From a checkpoint of a small transformer trained on Wikipedia: vocabulary 4096.
Each number is 500 + 50 x the weight over its row's rms, rounded and kept within 0 to 999. Layers, rows and columns count from 0. Numbers have three digits each. The size before them is the row's rms in percent of the matrix's.

# down: layer 12 MLP down (transposed), 512x192, rms 0.165, rows 222-243, columns 96-191
# gate: layer 12 MLP gate, 512x192, rms 0.165, rows 223-243, columns 96-191
# up: layer 12 MLP up, 512x192, rms 0.165, rows 223-243, columns 96-191
down222 098:410557459544502489593442471462487513543472499447564473574508412508557490492596478375496429448553501523508368486520491458450485473461573429628467425436506465517508458588540581467523550542570470453462524517489456415469476541496440467465522518464483441497514607486536495478541593586546458585
gate223 094:455500475494493486579474468565517531512512548465461570430510421469496577456551524466528499422514536530532399516403540572455404514569453502450528511653550529488438462468499554442504483494478528585490498459507623529497524472411523495482572504491556426509540525491571500471612539406440516509
up223 096:464524550499513481502504551436460507536572510503531422472452458438542560568550514462477531450447518448397577487372474469427471613443544545505538434576526516493516508571488410474478554577487504488530474521546486387452492405475489547502530495506466505551463587512500658456562437447449435462
down223 093:516600555613562532508509543488503516479529470545508470579405519460523503477504474574536565521469514559531387579468506494512457571578446510623568529436489475497567595521549509493497535498492539370497509503582514506427508534515457526474533487513426411445468454499488487605566589433431469498
gate224 102:483503526482560548503420412477597415470498526487466484407493437511556522467454440463562429561487385560480503597520552525548421578551534463550441461506408459425436526478460492465524527595457536495469397560549401535515523504510572475539605474607514507512512490383538454438466561489561426516
up224 105:513425536389575514452469543488494499496553414621436514513485526570543466429504449462487476536475547520508408548448532469474584523507501549525556548500420510507512435516515606494509537551554471468434475495493493516654421553486632489510560535517501510502571536478506406545421427498549539468
down224 106:556560418450488422424423504517534539470465429438547500521530522464559532511468527480458491455470445494524503643515454600439452542531456517509544537505514583499555508497544560502477444448461545526491582484582458551444486489507500402461456517484438501530450562489610447443498400507488404458
gate225 098:510454623618441483591521459510468422559501463429442426456499519556453549493643524456474444537505507509557495401557514486528417507516538529477478501442517499478440562476521490586436569502462526533467495464509461543550538443462524534476517561445443505466574521510467546482517463447462546439
up225 099:605510589456467495496450483499543448523462480490484431472583477403486542498508562494510519447499483536593509522451549515526448489445485522569401621506523547474520509512565496471509510509474542492522529537530469508537391528473499438477518625564586486583403545449523495455677510505476541506
down225 105:447470497485514475468506426517562464457427535438449469424526475548451618487435504466467494568521416531452533530498565487486596410362479458532538463465499551552539516543493475505496553555528502518580478547471455502407516453498657480527552538372578540463422477562540531520468560476569488528
gate226 101:512610450538581581436502443535548562489614483565520521496482570480519461563486500576460535499576551507456437536457608538482518473568521454601514506519467601517471421500501532431508422511540547506556448500448561479537503450483473492465464530565482454435520437524544551607539477453515541587
up226 097:501486527541443579405497568527477485445528536501509519536433617559483485576486543454520439481485591560494496527476541551499472529546619448424425505417449477497491522581464443495432457481480492613543416572436485468456516574557431552486559509445470517547537547455347508566432463533472543486
down226 102:459499449435409520550537526463514440490529468517483523440508493490492517418479412502515491543503510423544413512543428563588519522505496511605544502532497563487509556497570528579425525505561450642540465548503566501581503533587546375492575445428389503482492513491368517464457471606511352520
gate227 097:488565532476473478523484490555511427537511500421563523579461555552523452477512431514468589524471535417556461418398487458473510521493530462461533565454570438416449464498551428378492502526483503541489471464500564593484455458554578492599561504533529575441493471485467464441490514527547513568
up227 103:503513519482589478505487525401495476539515671575453598473523468393496447588441483452495391490553547512491453517520466531459530445496490455530452501476494575516395522531516526597485555493464538534495485556514540516485538444521512573428443445432441495487509475477478524456494446509502466412
down227 106:519507431452470427639478506393478521533492555518483514458464491484471565504496500473540475522462480400437517483535490561563556413453469466519484541542464526566419532560362532411487475443460461528551474616548541458585528486408466430501656549568572484566614570490484560485510504509530474490
gate228 094:561484504502504454562483436540566492422479586536573434532443529565471474415463554437455493619556463529491455531490577530413495553459488537450433457529505445484476554433438521586485439480519504548487497441569422478537472425463568497573531554530493475468492407443481472421493543516515453498
up228 104:568533580561531515498446425503489523530440429540509461517558489455387483508495476557560536434533511493464559545470634488512538501524483536455492431466557466501452610489580491420528546450469477453516458518355553544492498523435586525434559426586500511549552540450525537560506440373542499567
down228 103:438492527466542432492471436401520409482570510486592562594540465518485529564519477529435442538571566510493420513511498408329494567560541468486440478473495442502506483410495519458566513482542456479403546539438549502457450474487510604502470445446583483497574430431524529471568535513400569465
gate229 100:548532534488408494533505477446507473545527438570585559457449469523531473582520585525569521549532514481633601477492518504471406465595439611452546557482496429533480535484518512552519414446449531515568485552424439639479457543492497491453411486419427456476478483557440498568462481486417602414
up229 103:424532462487439574428548446454523518510416524532532421517446507434479565490472547452546515503507457376478550540568437440382577555490478538473504559496491474438437518503454574515465534563488519455438523501532446519548448483447492553476575459495593598568476463494563477453542482507565571512
down229 105:445464501473544466486493550517537421462452446506490585479519467506489495452489517535433509513538457554508452615488477472430465447552423516509478517542491374502519504473504440394551500570469457551483552393518603468465435553531571528470481523473513399515409471473454538494505570523519424458
gate230 100:525503498566460495473475585436522465518509503493481425426441439456447570459541374496537532492513519452508438500463508503419495429486482408500468527515410506509447536462477510548434531467550533533533535420509423491549495449503532374481439550399547554486477433566608550586533509460473539464
up230 098:536512496493444395492407481537433536544423576521502531517456524575487541444454540486538465679509620514484454519538449502464551453496537495562422543556422493511465434507506441534533476487505448437585438487472531458451458493516540531492442547557397535467531449544471422511527516523545456529
down230 099:606576532445449530592551450507508442535461486550541555548566399467523387513550460513527419537499500570530505434540507545474440480419479578416440461532457613545551502493568410443573537533550507538402470523514450533549510544577390423486478582582448465432469547421517472487542531519520452528
gate231 095:450478565553496489507441541559466594503494505483578470508442458412479497508510606533500469526563488629501453465503478458506611488517511530486553520584491522432443480506503456520465504511484497445444582566598509421466480542530499529543435605674427500464572503518505455426480518458402443517
up231 098:538483519567501477437554463481499491495579489503452451543487507417648425520522563459508481404502488636530505576432531569479518507474502425519465413479515520465529509553528424576584558519516496528458555549492496416533519398450569450433490562509514513550501497507516490459547518591520559551
down231 099:392490488469510537518525666513539545472513491507591528612443557533516472502480439557543521580515433522587521537550555395491481507534549574515508605642504449512491496517488531467583505555525621477434454473542537597529501484461474489479481413504571530543544522481334539536420548566503487525
gate232 105:503538450519487554523449456519476452512492517494512572505373496469482533502504537432543517546546474418551528407565451510306452506510527378520541495576581576513426498437504504462492488486444457473533520451513499512472372454612454591438438535525529544549492521500488541434503513454475503424
up232 103:450429517585425513536487490427400427508475447463456489527646439490419457517415464545517415497495519571468567462426563565521482455523602518540477498566518402515501525494500438514503552546482513552514555488438492467467555507550541467554495492531382516597568585508583493481480485587406524513
down232 101:532511428465579558470443463493474419483559438538539497504415507503508476385421523550671515512491523589498443504573518492515529567475439509385519483565455491603552543558609501479552372524534531502477397369481527514401442452499434410487510555502543448504467499585510514482542423513542478455
gate233 096:553561495589511472497466419522445494482518387495485557459509498541599544521424436523602562498560470482428464529473487420570465533472459520575535549499419572491520478534516498508488528484441485473465534539439492596464548473530435527532380504438458419503422466477506451494460545474521604547
up233 094:485452633563404454574498493425481485557573478487589535477506484607484461525439484502546519467465546535509538534441451501480505475556510523474400426474535440537501539499462502579476402426450512485473455447448581519539493523432498520492434509484605493469457495396563443554573476527572473500
down233 101:505511500529499531484559491509501469543505511509524527456537454509553455501462449460507546584472503486480503562530504491416506372479508498384555569550446483514533494520590514402423497538504543446521526558413445555439492502450488575423562442579457492530480486541435439467497505525479496471
gate234 105:482525561482488446513515450506508470417543442456458488462446456438490538511487489507468573598476513503528564420489437485544556450481506463425442418471412537446481557479499534522452553550503523418444502411461523498531543491559471560463454568516544376469488469514463423459585478481527405512
up234 103:508507565548616384531531503400539500502371488557425473523463449502473498518492506441506511500423487500480487512541458438479499581506494554471478579517544484518493420522485459484367602460454490454515562515567547466464468505480503475560484553424533544438522493520433568437576567456565569477
down234 103:501586524449576526490540383568526533498532543602547498446579474467541551443554462560442547460512528511544578498504483543462513556457528471395413406506390521492474505569445494493434592559473414535427493475452470529534540404539442417508413591377492456499517536493518459457518543478522496428
gate235 102:468459536472542579568457488519540488522427435555525445483489531481484482505507460456509438521493421521534579494563499560486431507499475512428482534432524509530526428513468469508507466495484373529372534454506456536511510516463475412601529597566512509566532517512614516441512512500548463527
up235 106:442413464428504531440498454544417576544482484520616523493502498495536569472464458550558375564492443441520496456535520559413612486517404484600398438480491476502567537511450483494505480564517572476447441505523410483509628491484505467569604569541463503495435440464486468443575506479483453388
down235 108:509420480396575520553528490482447491516541460477490531440381597524430611599500519570503473486472488480532525484476441449480492415475436508451436479528480545538535473500491514532517481537446478491502491501599495510530514521436480469527509613501449441473494527454542565537407489506521442417
gate236 096:456450602535493502512567504509441471486489559550497538463542464479471457522525524516502439440560475518503508510515458459530416530547462440535488541416484490503490480508548487452421538517461486554436450469527448513594446517499583535541444409484523488492508448535566493404507405500497503543
up236 098:549489513504464502473455537451481438447536467549490551538582457548542541590527539526503535394460423510510456426521452519458487446441507434576485494445589471511488475497406521407579421566571512460529479536486472450513502469507465489385505528425560489475537493535532589476500454498447412370
down236 102:622445521410523464542612450531434549518529568530455539462577550482491526491492457441514471504461516494515525571523578449474548554546436487474616520535426480493449514483509548461430561505606442533464504537527503552522528478471514470502539471518502477501468486477529458601472559484512522501
gate237 092:497450550483521358544423482572439526537561532569502476380547380478581522458451503531513530512440505534455413584511429463416503479447494556468534581442469460549577465637491509477544564513481520605470460451489506476559388424435580521513492504523543466578450574513470399499458504592376476462
up237 096:388562525488537534533477515490534516565530467538468490480451559570509563484476483452497625515523629426467511501515515473504557534488548505420495502505551416523454559531454547492440439568514436514465493456520505443462598467475563539564467505594724484495409520505452468519417468510417587516
down237 095:531367577475414562423476506516481539496524505501466575502428470479521484538549555518482536446469499540477586556493513585471495405559551535440411534445560462426560527462452476510462465525471478533468522539604509401456476558498449434499472532408476512530567510531549491434522500441513474472
gate238 104:484405481504449553482577459449544530464459456534493428458502547503387520586512512551437458495483498503591480522546514511545438422546524467372522477544503459449487477431501466545498399541362451526428485483535489465504517452443538558484446485595513453543544492477474537505603533447465454557
up238 106:560526491484528442529412373479423473507566575518451459471471540612570585509476425471473524508502513465501597456413483464510493535507537482401505526517531493494521416508456498420479428564536523502553611510417457443468582398496540502480485492480524535509515524485392559522568521462481396478
down238 099:455538444450467480447368624508460455525452477545497519483517477511482566508511498556462488486433436476455454469425543423437472382571452561567429500425564497465477428506563592471548449405532495489496469537512446535604580555470404473449455505507432501482470554563380392463440434471442553454
gate239 097:442512434546466483403549443534453550412497465530527567549446542504546434448473528441485423511537571475534553554482522483546542531578546448474537477405511565490435490489541512577498472479518601471422478580530438463421513421528537523468545479556539460426515424413535475453506497571520422598
up239 096:453531462576576518407527507494489454556569493612448564520464440472463423482545570529488597469484584472507569557635536503505463612449556533540529398497565511384475522506462431459481515517566560544527438467506459584501462555502446378508509439524457468567531503574494519498551535462461529465
down239 099:426520481541505454610530541537471475452529454493438439461523505560550414507441513467456480532520394432617437449445452558475515499553504472365537477587494517492580451429496416418524454574525578554580477523518437471435470474438476551492527507484531517457527462503524556483448547523486497507
gate240 109:440534489491534439326516440513475444435536450476435511533469468624399493448545528551480393432563573404568481488481449580427502420547611489499512412528433475477452427501549568466462554432496509539498499546494467529439519496514477514546485555473378487523498479476484559553524514584395495550
up240 105:490509468448583426492514513538531562510479430503440456507496563461439548491504555485490509511527503429478462477572496525426544498505475538390521466467497481381572487503545440577519468557477480462466537508558551422493415543485557553526458406465574480619469436513400439428475533487526434570
down240 088:518587556551456525411477483414485485507556535428578496588501505464544597477471513560447483529406427559541520496466443464536423498548538534363445494438528505492487451461543508492612507424539534495478466432511407594447479514546636431473472466467535480527510504485509442500425527514481562451
gate241 103:569485533535554465510397500444565557535472456482482538539524547525540512547521541496543584547488539515476443456420493541582463462479586591466515572470549466452465414547486502507478477478572427504530463493461489514499503515526577572453478523448471489568515540490501457520597663582502643476
up241 102:476528374467515545504613469490554567526464474525461459526508457512488439443574530502461574415527519511441458543531471527538473505511451454582458442349505458523506505478583419471452552510518509512520532566509423459413452520515423454468526523527487470588517482450560470437535577466495482504
down241 101:511527459490440498543613479511576597535415523436554478517560600548480573411493460517547485461412579481561525466567530536481482510581556481411526465516494446477479542539558546478537463481431512455500600518505443521494441523514475382589496530490459428482573543463609492572521578560456471493
gate242 097:497531526463404411515494455527477511532527516621517470530459534529387519484482435552465509493568643540483484541496526432551486498444511544508482539547531592523513488552439441512590599599491462590426582507570420500510496472503500502510473518471495517392575512573540503502535427542460539466
up242 096:547500490485475562525501583507578556507529500348456497539568467531525546536490511542486524444413427490510462496551455469435530472480534478605456478374482592493511493529493477493485532449455597459560510478553429498559501505520486611619487455504530545520449411458509618502503464452515506453
down242 096:477444439576483483587539463458520556512499391549540504422482459480540535510501519479426575562429502505478465409602612482539517546537504477551551447478464563476507560504526493445492452435590441417515458473526430533546547467483466493421423508472485541465524493489520400512529409567476505564
gate243 105:431524533509531450479501466522427506489544460510528518451531436469502591607493555556572515475452556528525549507572473530540528567392545573531519578458426583473534457552512469531443494472499506418412476476507441402556510479408477565503467479527596492590531465514471413498543448519488529524
up243 097:493477640380490561483540480576474577538476518457507450448552440469567472536371515469382546455540561565560487516526594468467446498539522497510472486517551492436455503492496601466478479562509438446489437450497522502498584518475357443514495480569525473449478563432409463553482456442344434514
down243 098:538577465477581425532418495511473508533504521447532499452443512551503554481518562567497488550508501515487609439460500492502542386573466478480475589508463508552487435464507550501495469555626467539478449486482590637475520569524541523500605528549500543485495549519468432640367571486534551611